Weights of a small transformer language model.
Architecture: RMSNorm before each block, rotary positions, no biases in attention or MLP, untied embeddings.
Training: a variant of Adam for these matrices, 907M tokens.
Each number is 128 + 32 x the weight over its row's rms, rounded and kept within 0 to 255. Layers, rows and columns count from 0. Numbers have three digits each. The size before them is the row's rms in percent of the matrix's.

# up: layer 3 MLP up, 1920x832, rms 0.0261, rows 1455-1497, columns 208-311
# down: layer 3 MLP down (transposed), 1920x832, rms 0.0263, rows 1455-1497, columns 208-311
# gate: layer 3 MLP gate, 1920x832, rms 0.0275, rows 1456-1497, columns 208-311
up1455 104:178106134112128130159136117081143121160065117128137142091098125169089192175173137117134088118154149128133148134135135169111114083129078181075140163140089178135178146112143167196131110108121085116087074141174158136114126167142141117146118143164098170160130182131091112113075179160129170145109151104100197078091082
down1455 102:097125108101106141124157148125129149175000135132196090142174088133120129124131177121169163150088150165147129128124142127158152156186127156129000117100091206130143166127083124123108101140118174175144140111149159104063108156104090209152132141116148092171109131090181088158127144136131109123134144131153165161123119
gate1456 104:104133184131113171212155165132121063106050136105055079106046094127110129119150130113057126193149095119148108171203120164132130200122163143145139146126097166135187109123135124157118064127131092110086150142101114139103126127113145149104149168180162115132131162113132121162159152166106190144125163155127119135116120
up1456 107:148124142098128128127082151146179141134081076105191111153083162161116146148138172097187131108105165131094080054124170179137079165059133091121122155098141158118102173177140091097141167089148117090170108100083106130163178098179104139072126125128072161149188118152118138148142162061076080090154088149136113128153121
down1456 104:106095109149143150122190175119135152132110180151056072161063121101148056160169136113144070132137155115121108115102126100108125149039109108125058129125093154155126123109168118130171121063163083168109087152111162176090105061071086152135150148173161068120170140124131077147075134157096145143096083157141194155172125
gate1457 096:122150086023151123113190084127140131103134156114149132119180122112175161106067149137116092076120148126134125088131091155150045129110152084116110157134121121136167127131069147142150110131089134160151119137178131108080140106120110154096116117123156112139067192076120139061091086134100117058170154103139093202146156
up1457 097:121084067157039143196129109168123122135117155128134132105140134141095156141163114138095170106107123108123134109135105148139134092144195186165137160082149148122122057065123185175114119125120113189134058134167139136131059102145130111137100177196167106168089195128166152103133169090114088106144117088160107133134162
down1457 098:196138141096165101114076123165081170123164140130162153159118102113111132179166126170146091096114117137107105188165151127130182169178146090115133117145140084157158154132165072177112110104116081077120151148134129111178114105111125126216123134145105166161136105122083138148094083141117109085073063122148192129146081
gate1458 102:158208137124138073075133159128141122114124135152154139152124068129162103090118126090139126160126160135087121120075136163149135175145189098150156135128142118110079160118102167116146109124181178091116128136125109119102196099103085177088110187083142113120117159108152134115100110138143111153071149131173096205118089
up1458 099:175140124135095144103104088089118161156120126092074177131142090123158108098155102110113179134118184116154156116126138107169122080169150113171130123161115130145137106163143030109175141170174102136138150113107155165108143179148166151102136145107071109179143128146143104054108103146155098084145125166136106146100102
down1458 100:144133102128123175143119114145092076138111113145142133120121158157125130133124091094127123149150083145126134085170133143166120114110128152073129119073102127157153130149109169185129097185147136137112139134177164107130168135135159143107137115214146093164157138112153124157154165075160160156187093120111111119127123
gate1459 097:175115117129162126130096180196086164102117100129147055143152066119096058093159116114104087155124168105090083109136128140107139128148131112148144141160136151137139118111093105112127142162132179150140146116073171104135082123163140126138117168061090049100101156119097159125179150172143085119125172095076107107140104
up1459 096:152160133075191207156135129122122189110162149127133110121169122099099098109115178117104120119123086151179158169078114115138149121088206152192165169121104095123104157114170119177153095154166124181154111116069137188098130065191098108108132104095144145167156131141138156157148155179159123193161167080081110137149159
down1459 098:110091117099135091116142167180079099140114149137154117120102103144148177118140136126131136101131090149125136163134119092153120124134139135167173151132073144077133093098143071160092136142163133152176080092158055161093100151050103136134143134135090134057107158112167082107139116105125131179063130154204099086114155
gate1460 096:183076151182154130165131134118115124105137132100147094149180161122118131146102147128104047113153113145083128155086164092113135100074152150129146117165149110141143127085088155105152101097081151174133175123213122184119126156119092144115164127143086084124127173101136142128131148148096112057107128130143126131105113
up1460 106:113166063169134122098144087147116144087141122175151126117141129072116109125085214131105105147136176129104131115156105137132181090112161159137204111197087136114147121113114139094146118162215127098167077117155148143149161087205130132164114123102118157095160078183116073130125135118136123111102148079113149175051119
down1460 103:108091192126187087193146113133135115124134141145150155132161114173191157179152058175126127111150109157116111126133106188123146135121172080130096142095164142141161095114129136136122086092106088174139134111073120049121138116085119151082188076149169137186124088126086136131109119147156096170122136143130112146172121
gate1461 108:131151100164144107132079230134153174117121100098142160151114101135083109140109140141125136118125086147049138144087134138128105143121114120130104148100084171130134091186108184127172194165186156178096109153063054118109107127136095151094138121174144146139087099129123136167158107140103127142156128158100123116102143
up1461 102:100104138168163103094121098125152158152151129150078117152119159102167109116164132176145146088099172163142132145096108098141142025162109122113124150110116105154082118103124084154148145166099115158176130120103098119107099120129121128021175123159098073119121143121161125083142149096177158155112122193134104055151144
down1461 102:108176114114123111142129139152130164159065136118164117061129149109131153084110185094108118174192103102141172208050125119134162076159161144138133118123120145103130154088153100092125141119115158138091174150178099169100102154152133099085116112121168147102126147092073150113171163120110113089121142139153124109117153
gate1462 107:124095089122171125116144121092183100161113123107125095132078101133167098125144090120113119188081069143124136158164097130101172098163046170145151119101125157108078086117170135068133094131154121164124124155131159129137074115074151178227134161106167139133151108191127127124129128122114139077155103103152178151126197
up1462 105:110165072110052155122076135172143050118137095147104118136098128125162111154135120143080051128108091124129163184151136162087121108101120144147100111077133144093042157097157081123145166132157147147137137124100124120118146125112087110200135118100157099128149155123109123101120088106166131113171114101161175132115093
down1462 103:160123091156130141127159174164205091157199081063176079110126127130114145110136125166111136161158152146113170149146124160152181181164100122156085116166129144115145077198172134111124182170142088092140147115128137174117102094143115136121127156159162107182096117131176121150158119122169100101117099099105120110102104
gate1463 096:170081152184123178114141116171096140094103158154117112156112141122174132062168117071091147188082132132104081161146183131141072115097125149087172097140135151082124127067133160122124179176144078170131144125162131155170065112160170116108168118043136101103125097151103144086130149197121162145098194064166095137157086
up1463 096:139124107117145118156147117175124166090084139119147146121092081121102152122086102159163165109094188126144138108094087153155085099152104145057121085169178115118133111129181119120146174108082125039103087095112067118083089114162113130117093132098142142113138133120118100187120191098101117110139139161075116114146117
down1463 097:131101147115133138113123150180124110116061190160168117135095120114189138126059120070105102144125141102166079158131121164148127109091116053071157076076129096148179141066155139120124184121104168122149100109149149136139052084178168116163158155113141119110113158140067167084133127128104161180144125157133141154135108
gate1464 101:144160162164135175170094144143054110167091119094126178113155137152105148130120120121099149186145056119100110102110187126134103177104143096098148122105147165124092107130147122139160152162105078127122159140145096088078055151158129125146165097166158115111094187140156092153073140146133126143142158124156103154156179
up1464 096:045093105098106069125127160101119163089115148154104110128080095106121085102177158122120138091102175165128135105091150124101105115122123128129127142174128120099158123097034150071156119158137173144099096103154121207083129129124140116136099155123122097130107115138160129127165118163117106129119143133108117191120106
down1464 099:143103116143138100165144159062103135090078104145091059159045097150137093125159123148104116107083193173107116143114105155127119135162129126078074102065093102147149132068096164093067139178152081112112169115141057132132116118074127144147135122139171041155116148121083143111137132212143103081129134150138065154141128
gate1465 095:108160173148148080099111078210143144140142199089126100130085148089161097121110101154112108159094149172147102132147103155150116098123144107115145124168049140080131082117164164155105093141099128189113120148132092138110169109210102177105138172134116070095049128100168116117159123144111167104154141133091148143078098
up1465 096:150144160145212086122094114127157114064154164097138157128127170085145062147045096170091092165110113114094101109180091123133147149176183075107152112193108110141051099150101180165125107111152180122051118105159130103077100114141132136093102103134143097121158144093105136174093078147096127160090160193187183151144123
down1465 096:189086156092134174124089123120142136109124172136141128120117191156112106109172124142152140099144156078153146181227146098112116068120160163076142138142098080124129136105172117138161087156125077113110067144090144124134133159181156151088136147115150182151170118170057198097139157091083120090103058086154140117115098
gate1466 101:105079176164081096138099144125122127150083141113125108163117118128173112142173171153162206100088138123088136098163069156089091095072150129088117161190092159094159133077143127149117142204230121112099122132136081170091104125126094100121145149077116108162115133157132142117150142190054138150170108141169113121128102
up1466 099:177043139129170129162078122143119178100160160066106124136120080188108122052149107111097115062128151110149171139148047138127160146141202140141136124128137115083155084181148114122119138142197134116145151124144147126094125104117140136153095207142114099105101184081114162136107106192134127140141108108161189105116064
down1466 099:120117105127149166090112083181140165105214118130150197157178140078170219062119064088149157143055169121141153135143103140149102119130144114183079089118157062158118155124116119100117119100178159136203151142107145151092196085114187093121119148135064116066115109149115089126093142148156108093088152155153121135073133
gate1467 100:154060141200138116134093159107135175063125145106164170129148132113166126165150107150142081123111111113111129133150143224105130169120137181133109145064075156157135094119160131152088125117128104161170147068159163153139117124138115140128152121109071102110055170116120117088174135140162126125155108130176135139180152
up1467 103:148080140141121147129132120204115113144161077133107081066145074143128164084146115106180072177157172081082104180125114142101161116077134120078138159099097087148151081106080137179123149139080179131097110099132189151119096125174111142128152151172134049111137186158119126097079115126124113139126100059120081068154090
down1467 102:170149175118065155149149175131074158135157066149129101177148142119146068170120130071123121098143144132153076114109095157134142126145116123175122126155151069104068157158100094135099158126141115123100157105141167089109178116175152087143126128176124088133097064152087152151185162101163090120115062136121097132153170
gate1468 101:126065087136116125055110067190147124165085098065101186110152150118108041156155155092158110137126111144100140124126074100109101095089115116104121139168148170133186127153061183179133076132079079149102095146174131121121130166068135109145139164114160128172124147154084112154153116145114139118131132165113123093156156
up1468 105:115071123161124131143102121139120116130129140106103206139150120073136101149124131131145117168144154146111220195126130168164158148059146070172144147151117159141108092055201125195066108147139172141123121130134174143148171127115123127146149167070121145153119110183152127167103196103120080163106161184131120141109071
down1468 105:104151126179047096082110130090120121143095108186126150117156153084106055097112160084115162116145128101155200138143081187076167113147080093027103140102128135120138152106073071112111119135147069187167126149110114114107078126092136101089128104081087174175158133177170148148174151112099107145169057117075143145115084
gate1469 104:100150165158179168166128117123037137102107144118094095101081181144138094119149131100125102122125116106082104160158123137107128116140062136088084151153127147139145155029101127141138108158122191127144164155113129206184130158094099136143162111096133087186089118120137105099153138149120162123102144143092145137101113
up1469 099:131075116132126130163108156168138158151135106111073151125114137096133130159172101143107090133130104156164103106103124152123083165147132120123171156125073130154166067192144128132109180154062133118135092100184081115134090182133191131103137135132158084146101132085138049128089144145131143164137088128175105113149108
down1469 101:104099107099120062072141111164116105101108110134111147105124147176106124121126089096211105148107113077109051136096161115132056115174145122179154108082132171137224143121109148115107112136144170087121112155062115121138140121158143092163089134084142149160100140105139111133152119120083139137067122130078134145085098
gate1470 099:089140109135179152224129119149154131045122135145142163110147049125090151122135080142099148119114123131146130072109138197156137133076122146114119092129133163145164148080190194121124067173170129129106153125115145133119099159117159172124157128088129139162105104139135124133166169150119133124140156180152085122124125
up1470 105:112130167139145138107082157114137118145122104141068121159156106157083089173114143124103143077126129161098147095145145089137166088156088137109102081108125128139131151075141155082143111053152135123102094095170130145168170153164139141139102139149095124143171115048154073077135115154111143116115150157113106074104215
down1470 102:114110190206071112109148112093137137120029118136133115164156157130145107133090158128110168090189100170143130132106153095139107139144111102133152130195128170150145147140100105140172148100145120127071093168173146089118100132052110134162118114174184126129123153096055116128164103079120108120162099108034150110161137
gate1471 095:082155130141111135122071146122117161096114113136139099082107113085128151106136136133150135082129084096095132141083130182095141155067082158100136149119175198142152154095158145119128121157090155103114124204176055126110147079130155200161136119165110090091080124157139111119136141095107121113104134136167125134137122
up1471 095:103142105138090133046146097174102144111144140094139181148118115109129146129086141117166142200108135183153130145112141155144122164154186107159110103102183133119121202090122069132141081123117098113089141139126089133165196080153141154138069111130196120140155220137157164126118113124158163140154145121115129183174126
down1471 096:110178136129098186176177143102172135167073124180142150100129105151111130122131162162116169113130175132115129097109170078112140143126161185071157135132160235088138120129180114144093118149118091074158122146131087175147114102121109107137113154137168077138180109191122128114103139169120075162098114139118048175109135
gate1472 101:183121180175073182131129087085094059127102184117119154163094126072174139109156128167173130114137101108107074094137169146111073135087126109120138137105139172146086128123106132157144133160160145143151122106166106154178085111154109152133135129131134102142109176103108150146127150106130112085144145085106108081104177
up1472 101:171049147126116134156097146168099123131124118150133126193088118116124190117142109147153064127116154099131086140087164100144172106203158127154158144137172120110158128128114151116107143201071113141171146125087096104179145138112087133141109136146119076142117088115116106144144119137136144120143093144096089092106112
down1472 102:075140177124127129149077112138100104137172147084121165120090111120160132108115163148108145107115091112121113134090138124061149101115073122111142101166089154108064131135170068121127116161123153120060160130148124186135125094110107172199127095155104116158090097089149136091125130080125147131129073138114093138189119
gate1473 092:128143106080132110106109130152106169114140117125072137139167161068194156152138108064171174074162139126113117114160174089164151140101129148134119109204176117143174111124113159163145099176127138120216130155145111127107167072123162124153142131134129141149132128167121159123166155104188155098104080130154092134150140
up1473 096:102105087118086102124075152147122129160124145160186113145113148128133111103105157168161149047085140143127120130061146142120109105150108127122124123159162125113101116143163128153092117098053103154090140116087079119156136133078151058211160113108170110097167166077132113141151079171146154142139125182153162074091138
down1473 095:152156172109143114102105110120148171138151175186057138139105122109145133114118128112132143127179107104160176146153143102121141138153152110096174115090124108150177119081105087134139147135137147094138126144059164138122131155129149196042184136114118108102071067120152139141152130125143096143120133118150155137124109
gate1474 109:123089122057141180157142168070173107135144196121110151120123139102088134182118162104131165151074123126124123105105149165192118148151160136098133184130147153192144094095108120103105125080191090124139107127135126085118160111156105136230168144133161120100128108112149166152216180159200162185192117147135101186091105
up1474 097:148125111104145043103152102122114091135118123179112097107096066109123168086116111076119145171117146117131103174109095126144152067116154100128129125098143151138113118167163137106108124101105087133141127125105147184131135106111147117047178142134116122201162147171145049076113120127184118158142141124126098150113136
down1474 101:097104139155085141165150116116097086149105171084151176105136089149109130132133158094048147160202034134129149186070169128126135100111122091137127112089122192123147122100175173094152158131161113107153148154127089102081087155110159127062146160129135125131177103188167130111045113106144103153069159116154092143093110
gate1475 099:153167120154176099147155167148195086135138131094166050120103182155150150095151109033119177091099128133097136117065163169132187125142152180092110095164130139103137112125167127177121135063136099092141099136181103134144083103197175103123146129128145119172144124116123147113101101116220155106095155108110115117137071
up1475 104:089122124057123163175158112162173115147117150118122078091143124152110093096174116083145174135170150164173088132101130090142125135022137181112155149146130145109112095091096118143184131141128113108165127099130079102117160139155131106099168073114153155092155087102094113104119134132150146133154124139156159068126226
down1475 103:152083108145122110107092131117078125085075155138068141124098058162129129164149131162121152158159129130175107156080114137065098074111232103142123112168136116168146106132126131139180151117109152052081103084089151133128160077146092123143159131161136154148088119142132154170107130122139195100118083151109124060069116
gate1476 098:150131155105128141137135159134117135124099147151062125165153140087143131091172156103151089087094099129090088111194152133098145181136107138108118117151123164128151152147118129133113114110149086128169179174095132120121092170152111112121077111141129136119194085146142087129066102244123122055134098170138148097093141
up1476 097:135131134091138179139098111113103119078127134149135166132145090158047123143139077124171097163182135150202100066119163129114123200156138123142156108171186138151131098091125096107147091132127111097136139169067132085132142136175129105104084096193133098087126143160098147146172113140112093172135080106121130115118098
down1476 101:117148120178162114177141117080128141178139154168180098135138129165099099147119111102144136141131229149102142106127157107140149123148146107147063097179100144158111099139105100096101118178085133133140090096098061169158146093146117190095098110126124161139056112174123143159121147136151118161199156106206110134122148
gate1477 098:093089140082151120082113175139180183112105120109140141097111141123110154154212138113156131133159116171087128110145152109139139181110183088166106183212069174078152138144156172143086097104133169168111092093136116141176110156171112094108112094116094175096157127146173142071101161163131118149100084170130128182127116
up1477 104:105146096106123138156173083169154159153138124150122101171112099074131100151144097059113178064142073102047096154155126125149103098094091126137137119098171137149180139118095147103154147133026111154119118140169133099146070107134093130102098124205156100129131092119113139112134155130117084116070083135131109125182157
down1477 105:125111150139106200156069159103117187154094082140093104105101165165104094162093166118090106117126104171109095102120135135102143156087152119104133168175111177129095162088130146089133165141047157184137171147106147110112164108151149192130109110122170135085097148129100125123140120113070134158166127126082140186111122
gate1478 098:090139134142104126107130149112133143137055141074121111118083174102181162174172153147086144123081120108127152137105127107155098144131145104181132152191079150159185142145113160096151114168131108159118161164161082145056151116179158123081120121074035106117139167133079088155115139203097086071111113155138139128173046
up1478 088:141098132140120138132104121116090129104151117109112137157085095134080142095144167112118129140171151112155084114126171135106182131127144116117132120154132145091157111076121069136181132152110111132111138093105150122137173115130105094173193113137083119112156129143177101115091120158166127096121050133099117074133114
down1478 092:114072105137126177117081152143103107109113164158092152141095142188093181084101214096125165205120080122159163119131148174140147173172142214109154092097162175093154103112118158135169108194101130152154183121155153142094070133106125109159150129128166104174127060168166112134147125152143143120118104178088141176087151
gate1479 096:170122155113112180211144149102155129125125112138102105113177149131144127178153107103146153121126142101134102094102145124134123136189138122185146182106076165124082125161108104124122107103141070225147162133118120070050114100077116132172157103133143130118130130149103135113102200170101110085121085140114151104172147
up1479 100:084186136124110198167120114162095064112125083129134088162076089144123144085133168054124155147172112122155128079167098125083148138119170082100164143185098142186146144151123145185206133141111099095068129129151114076175193138142115145140139132084135122149109119183137104120139127130137105148132139126119146152192095
down1479 100:086155128195160129124087143076108184185160119140142107115109043134123069115180138149174146117159094132122086101142145110174219118106117142132069095174134203117134144125130157132141173098166106129178090131103109120096188179121168207163138136154151144118134139068150128141162170180115159119117122134158093150088137
gate1480 100:087097168178194105163090127139145056116140172080084108125111180093168106101128171098050106116139168172101193100101138116110154163096099133211126125077169148143118121094133183153118072118082110181094123102092154131115130115085132128163142127091165048088106145121164144069128155194149163117154153088150136107118130
up1480 096:131128131163138097118161154081109121105146140108145120139136124133158104126153147105122164128124167215146173135109099090108162176095158074087122093081120138170177119079087132134170096091137128058157122076142117158104092136132219144148129136113154124156135092106133127107123159094158126136100150123115110112148125
down1480 096:118089094076065181057191099143064123114197080121143135126086109143077105171094127158164162137084066130125101158155146118120035104153165091130174120147163035100153133149137090131141205123120115172096175155102101134172181131169077096086135159195134194082115184087117093139104162145167136074134131189129157194156072
gate1481 105:085105188123143085114131182101126130117097092072118165079167094112122089130052123086108137116114081078127064117124150112110126134098131206096138131112150153107160161136196083156141140136109107104104106147140146059135126137161127109104088138106165144116154152120113124148126101119149117093177113119166144104129118
up1481 109:099113129123120105082140154086103126116144079107090178076143140128094145144142097131134137180127122102072159148162140138134116142110098145150126111166164124087130117093147183099060121085118111120166154084081172144126102175110113120095120131080153069146191107124108162088110128057113083111053106194119166110126158
down1481 106:106098093118176132158165085138108131106244137112149113081094095158096161169115101146118142159106133193146162081098058123174112085196130134097109122085155046172091066206131162148150091150107137136163147141173139118107138129130112139109136147107150025140111162125115090155169122101134176153133162120132162109155113
gate1482 106:157120131110115164155167082109125114119102172131099192063148156067127127144179106144132106144158120126166143085157151144102152103112144137107157101114156152062117152080146171144082100159177138112128125159107144159132121101116115140094133182076227154160099152143156108043155210152097171151126094140188146091096154
up1482 099:199082121069133075108108148109150150114131163059188142064158129103121105176164092083155117097177136107141150164119179140151137154130132138147103140123158116099151109123087115127056099117124147171174096119128159129120104155112066090099108153150164095166168120114102098075095113173142069108096144145159105153115173
down1482 104:205160135117120143077155189118132102106205131099157148078132187147156153116109093094113157132086181087193141144089146175126145062158118121181154129129125066117126079140142112122111141115110127077137123090135117110081111103157151103112095126128106105049109124151154178147119121091149139115104144073079132134142114
gate1483 095:083060114099157186098078162130157099073101163134090103111188093135157161092159177087123130100127115129107138150145147127124172131089103149116101099113070133110099134131168128144130113135162149068082112156159126151116096184116224095134091114134122167140117121074092144107131176204177195190109126220117079198079104
up1483 094:156177132169072142060120180098169109102141102084142169087166140167127124121136098146110144154139118163165162101102177125168125094170113147072112182090068140131140139136113145114124154091127138168141096130131125167132218158119070110133153091081177089107139114052107119154152100136138084110116174064071210156078176
down1483 098:160174103141093147068131146100109147136186148189102221113095066158119154077105152121085129160127099090166109090146127124090139139111098104123188044106138061110159116116136107163159114117115103126117131113124130193136146148108120119144180107117163148135069108142141102114074187055156098158079127166088090166167137
gate1484 100:133064167139178156145149155118174149151130119047098120121099111092138123145154060131143114092113161131100124133140165132137116165146114137149068106103106160122192082136182126093182138154118123123122151145174122126118168150146087100141136112076208118136174137093158106144122156100164164058122142120144103091127108
up1484 103:150142156126172170154059113178098176124103069104130085157135096048090133123133166095124095086075101189121179131097153087133178153128176146107169063093159104116092117086165168125161171129148166180110131067152086083162114156139032110104121123154093156095145164126134146121107061109144136144094117087096101126124125
down1484 101:094142130153137138163120181083107171141120071143142128205133122129171135106151064162144117072130116152142132117142162094149110154097102105166157073111223042103114157169106166113165112094134144152112115134098209144125142147089114138165072166119165123149160114106151143126143190047089088080107190089176159129154078
gate1485 099:154058071182136116180132163133127148111133067137098115180092111108106078142101168149107138085094123106071124097108184173145086167103192071072155089165151150135172158154149164158102119126177158138166134177168153080152157124166106190133157119111057066158131081049149128200119115115138113112160077161179160100097110
up1485 107:105168137132094095134137195110092134141151109101101117124114159164143156085172119107143153105106110117142153057181103170128122106111087181163150156126119124052113096084152131086158139017079098123041176102109118141125125101103126137142089132079107153059108171128179107098136114121149092107145103162109164123101080
down1485 102:166107118096193138160121136136193102094000101145161152151098082116164114147110130108076109134148132122110120153146118124119180165088114115142126156124072119178123068103150109139188147148095151158128172078098170185093145080051138101144121105133181144092107106166129101121108145136142127159141172178131109163141076
gate1486 091:139150131181133106137070144076088177066079145140142122114098103162160111162122113160105176150111163061095048109143122155228159092140146116155130098185162177125067144102153156135136089155084170136103129146114140115160090123174030131108172115112140097158182143080129098153082152122081109133127148113136126108108119
up1486 095:084101118111094088156136111144095078146124148103117102153169093099103116107129112140116149095053084203094120105078140169151059122096184079091131161115115109134209067107100104107049087103063137095152090165136147127142153053121156162162147074080124155153125140134132153097062127165169138130174170095118165150105083
down1486 095:114111096101180094114102110138152123072018108149134123089153089126116101201116084189128178103148136110075127130183115139126094147102137111065145137049165096136166137137172099136116028135165099116103127135082162057142145110177140105137150125144173111179136141087111100154106137103168152100110116107101207110142130
gate1487 097:129113132097111145148074169126065134121109100108111130158119083113084116120181107139152158065073099164147105112093157128154190120127117132101122148077187155129133153118161137086116129136095149157088122105140138093129088139124115136070100117159131160116097156110144119098208127213167161161160136160111177088211137
up1487 096:151113115111116167133132066101077100142079086179153127143146163160103163139149060128096127148127121159181068106090111148170098178150089145057143131180111123145208126165143112083118121111099137146161170142050143124090067141119155116127135163141071112170174140136145113158103112165114131092091185158110088109154093
down1487 097:129121099126138112171161156064041181141114109128156113087154216123125087112105116096152105110118105167133119175134139166071126093118109122119142131175093108099168083148183147165122139144169109173160116130091068153162075116113143117134129113083085199142078097182154116101148095203147177175109114136126104119178161
gate1488 100:115108071142173155099140165171109093212119086101087180088128173116065212127093151153082091154127145134210089098137161123130155111161132092133134146159126160141117114085124168149115120110071162186137151158170102107133120120105158094169104116057145130157159144145149152158096120105107137136103112090137144119160098
up1488 105:146111160073155145147120103140122098111154110095113150149128141139122122182148113054165103144101169177201056095185117104106122116170146088137154128163091129131082128059094150108066144156143113126133115159087121156143131134183139113122089113157127159058146129183166077119176114089075142160126176203078115170114094
down1488 102:103164105167089148091132099109116110122148099129155116135156095151115134118132132132102121161078126144093123112139053168139113128158157158067077141077108139161215167080141143123128193082124165091158162163065104146140099109118154106130119105174159129085076157128088113110151163147115094130146146173090142158111121
gate1489 093:098157130102076074145153153146112127161123086130119212155104100081107118127128100063123127149124078190188079123132167119162144154142125122126130106104117144137145134101106161133148134111084087134075116134170149120073100104156052118082152112095176077099139145175175148142198176152099172137089184119174116114175127
up1489 095:053121085140109104136113147069131158164126108154120144169126156153195181182118089111118156160120091165125122152148109189172206192101098135153177082093140102134157122103096098119153112123069099113102132163148152109061071113141118147114109088166143173150148111105117171139159035135190195176143089102159137143150081
down1489 095:101103099223156147145076117129134086122181098152151130117139111169122163137119111126080087135091099162138130158175120087154148090129143107142163113199191022127169130058094084168150117109119112153133166100097140158152090142078128108171171133104140144118097120063104078121126100117109142114150141153156128115110100
gate1490 101:187080110136126148072124212131119096170098128144091109079104177100152087095137186083117126156170088126083123120105159131106170205151125141140110217101097143125161140113138177143152171168108128156188134100087098085156061144098133130166164117106095158148181185150105112104076103139196075157154112078151143047106098
up1490 098:185176077141109121050176128139130152117163120142094095077127150122131103043165099120192180148102120142181116103119104109129195121156154134103107102113133082110121184152123175084145220118121152177144115117091092149114076148116165160183098138122091112105158130117127116117125113126132165122179132074143154150097157
down1490 099:109170114126115097122158165160063075094215099187091091069106123162140130103155129144184168168150116118180104105076112140122154109129148099156145086133125036129067165143123147138156203155077115138156134110150125141169121096068104171123106125219091157094179136074046136134147126112169190126165138142073081121124151
gate1491 108:146151148174092130088125152142098078164116105130134117122097158118134100112100155131105107134121125094159110133155143110133140116135167167159123143192144198118118127130177155077152075167095050110076134115127090096050126120112062117139161195128136064174120113182148119142170131146151085162133140112087186127179118
up1491 111:134139113134168144173142151167158102087104143112136114147117119109085085125104137104089140149063135108129104138095104115101131086144099192137153127151106084146101151165128172137131062088130152096097113039127127097035044143167046069078162150115130101123093163101175139134160115131122071119184166110128122110056131
down1491 104:145118104092083135118142070128134134117187092126177118152107147110138120096148155076061132127176170107108109141126127202156065130131139171087129102137109115161167160167128110123152141121107125115141137139129103154130122130070120120157105119058097154173116064171097057180101148166107130134081080149084131138196079
gate1492 096:130134118111109101094096102171162081093121146122064161170149133150137114106084228116100074112152149138089139093098148124127098137143196094103111139161127151183149113110166083097107133151109125143105117137133132133173105183057147136156080121112098091125091145190108173180141125102123142096202142108162092140116140
up1492 100:162172150109168105091149186096144139139150083086091096159135188118121082133117215108127120123132171158098080091111129124085134146111120112098115144076016136130079079069149081128164194102139128179195102173141154168122111128151151146079187100118157137124092121085099137140155151112113144066112070137204090132145169
down1492 099:103154124167147155114095114088180162138133118092145109120102079060113117084147126153133099158153152106172110149146076129160096121172080168127161139113142194061109119157136147132088147183141172075175173129127116149107124142170110141145173124136102110135151141140108122106100123118104086180118102143110092143165075
gate1493 097:084134094138148172085096206081113105104123115080109110104142211120210163193156163164085170131099129172080126118101123091070095141144118200134111120107134155134110078076125131160144124113109118109158115145107137146211111102049182113118133136117188115172169143135152185172137171137159127172122111167160174193171133
up1493 095:079109160186125164111081124142127105103103072158112132155074065099134129169205133092105141197097120118174108138167157131111128147167148074144060077138120114110121179114132128116168067109170084118095157095128189112137121130122128131137051177097133073099115143129136120165141152064122116059117136105145190151135038
down1493 097:168042142091103091106151155141155167132207134147138066116175076090220148174114188120080133125089111078150173147093139146159100113093120124173128119080155026111151142148126140185165119112121112098047099161091099144150146096125086126133145093149196078131147175155141148072144127099141108174174095098136133128141169
gate1494 101:128148143100121223138119146110141143169086155085179100124084138120083138085110165142137126091163115153097167112145158103124068152167048086090107156154106163171128115098103120119073102163166086162157165096131081120167153113063137126157102086102153083119112088160113181096072111128108115133067127152068105097075122
up1494 095:145125081067100162127086114163108138144132145168177165137119110150066116165108129120153149101157097136080116097132104126113078179158197089139134222100113145139141117147142137144094125152129094113129076165087078123124126105110066096179118136094172131102065134099085170064151178135104124121101100139128093198155097
down1494 099:168137185138142096118092091161101186077156071083133124142146118094135130160153049152151172119095175170126080109179184120069108118063122109189117169105135151129166155117145148100152184117135142132133082167153143213145088148212136143120120143152099135148130107118116087141155157071150148138141160159121174141191151
gate1495 099:144103130135080126169163153111138110124128158127143109118111123105131132141156159109117135092124143176102122156092110136126107140152192141155117190115115173099066115123145144146113129157129106137199106097150076112147109102127165126129123089099084161114078161081116065116128156087127166184133105154159133044122167
up1495 097:139090152064153105176067120146131174103145107134110100165115104096122195077102136173131153095046136130102097117115135099107171132114154130133115144128074126159172059149123097081078172119137109148099064112135101115124161221136165126125111106123146104160169109182109111113132114097116157103108128143145107090140127
down1495 099:108109094137152057157139206188136071137109148120093093143098127102123115119111108104055126136161177144137051176102109087116126083131146115159046145091102210140087138081088112105117115134114089138142105106140120091121136121122149150099158090124162119129187104186114136108106155123081158126140148108165100170180174
gate1496 099:106133128155117128114176158131129102212082123168078140120142139078100145077158097168098149149087094062122142186097166098139153145111156150117169055109149181111143142187103081125135124103122116121129176121105132143155139099060130157134132147116123174140146106129159142138109096103125138095106086160141175130145120
up1496 101:137089158084187084131193096187063134215128150100141115117114065128072091137147184137136113106073144086063109135155164169110191157079076105104117136056116101178098174141085192125112118141189142164081107120138137102126123128115107149121103171150143120153059141060141183175112153143155208177058135152151091187116134
down1496 101:129180167171161098089169109093117112151187044114108169078122120133054195060075176178132182147113179104153121149169067110115130124104150112172072119148110104138134147114068161121173132103101098113141192092098148130136126161149119185162137155115069162150171076159167123112154119086130114188119121106100118118176168
gate1497 098:129088097082218137137080133176075084191129146074137177138128182115168128070160129131127100147090146140154107126110168156157104148156110120167091148149148144167139115131149140155095142154152129100152176131152156082085116065122157116108083151108121091161112106129159111129092141150135138085126102042132141103182185
up1497 096:128096130105152127158094143123111136149118092091080150123121135077100161096122125140168093122163134156148132079088128089171115091121173156117169081155109117137116054083082119112187180112185180125186149147165126141136064178139174132130216095145134144078164123059135157200148137155130170094154121102177165112096146
down1497 099:148174142165126106166166174089166185132134176078099174080155128150136100155097169099092182195094128119228109134135191129130150108195121118127153112181108179115090192104112136095109061083173100145127053165110074170105130126103124118095107105164128128096115113137188107112135138106185165138123167118103096131130185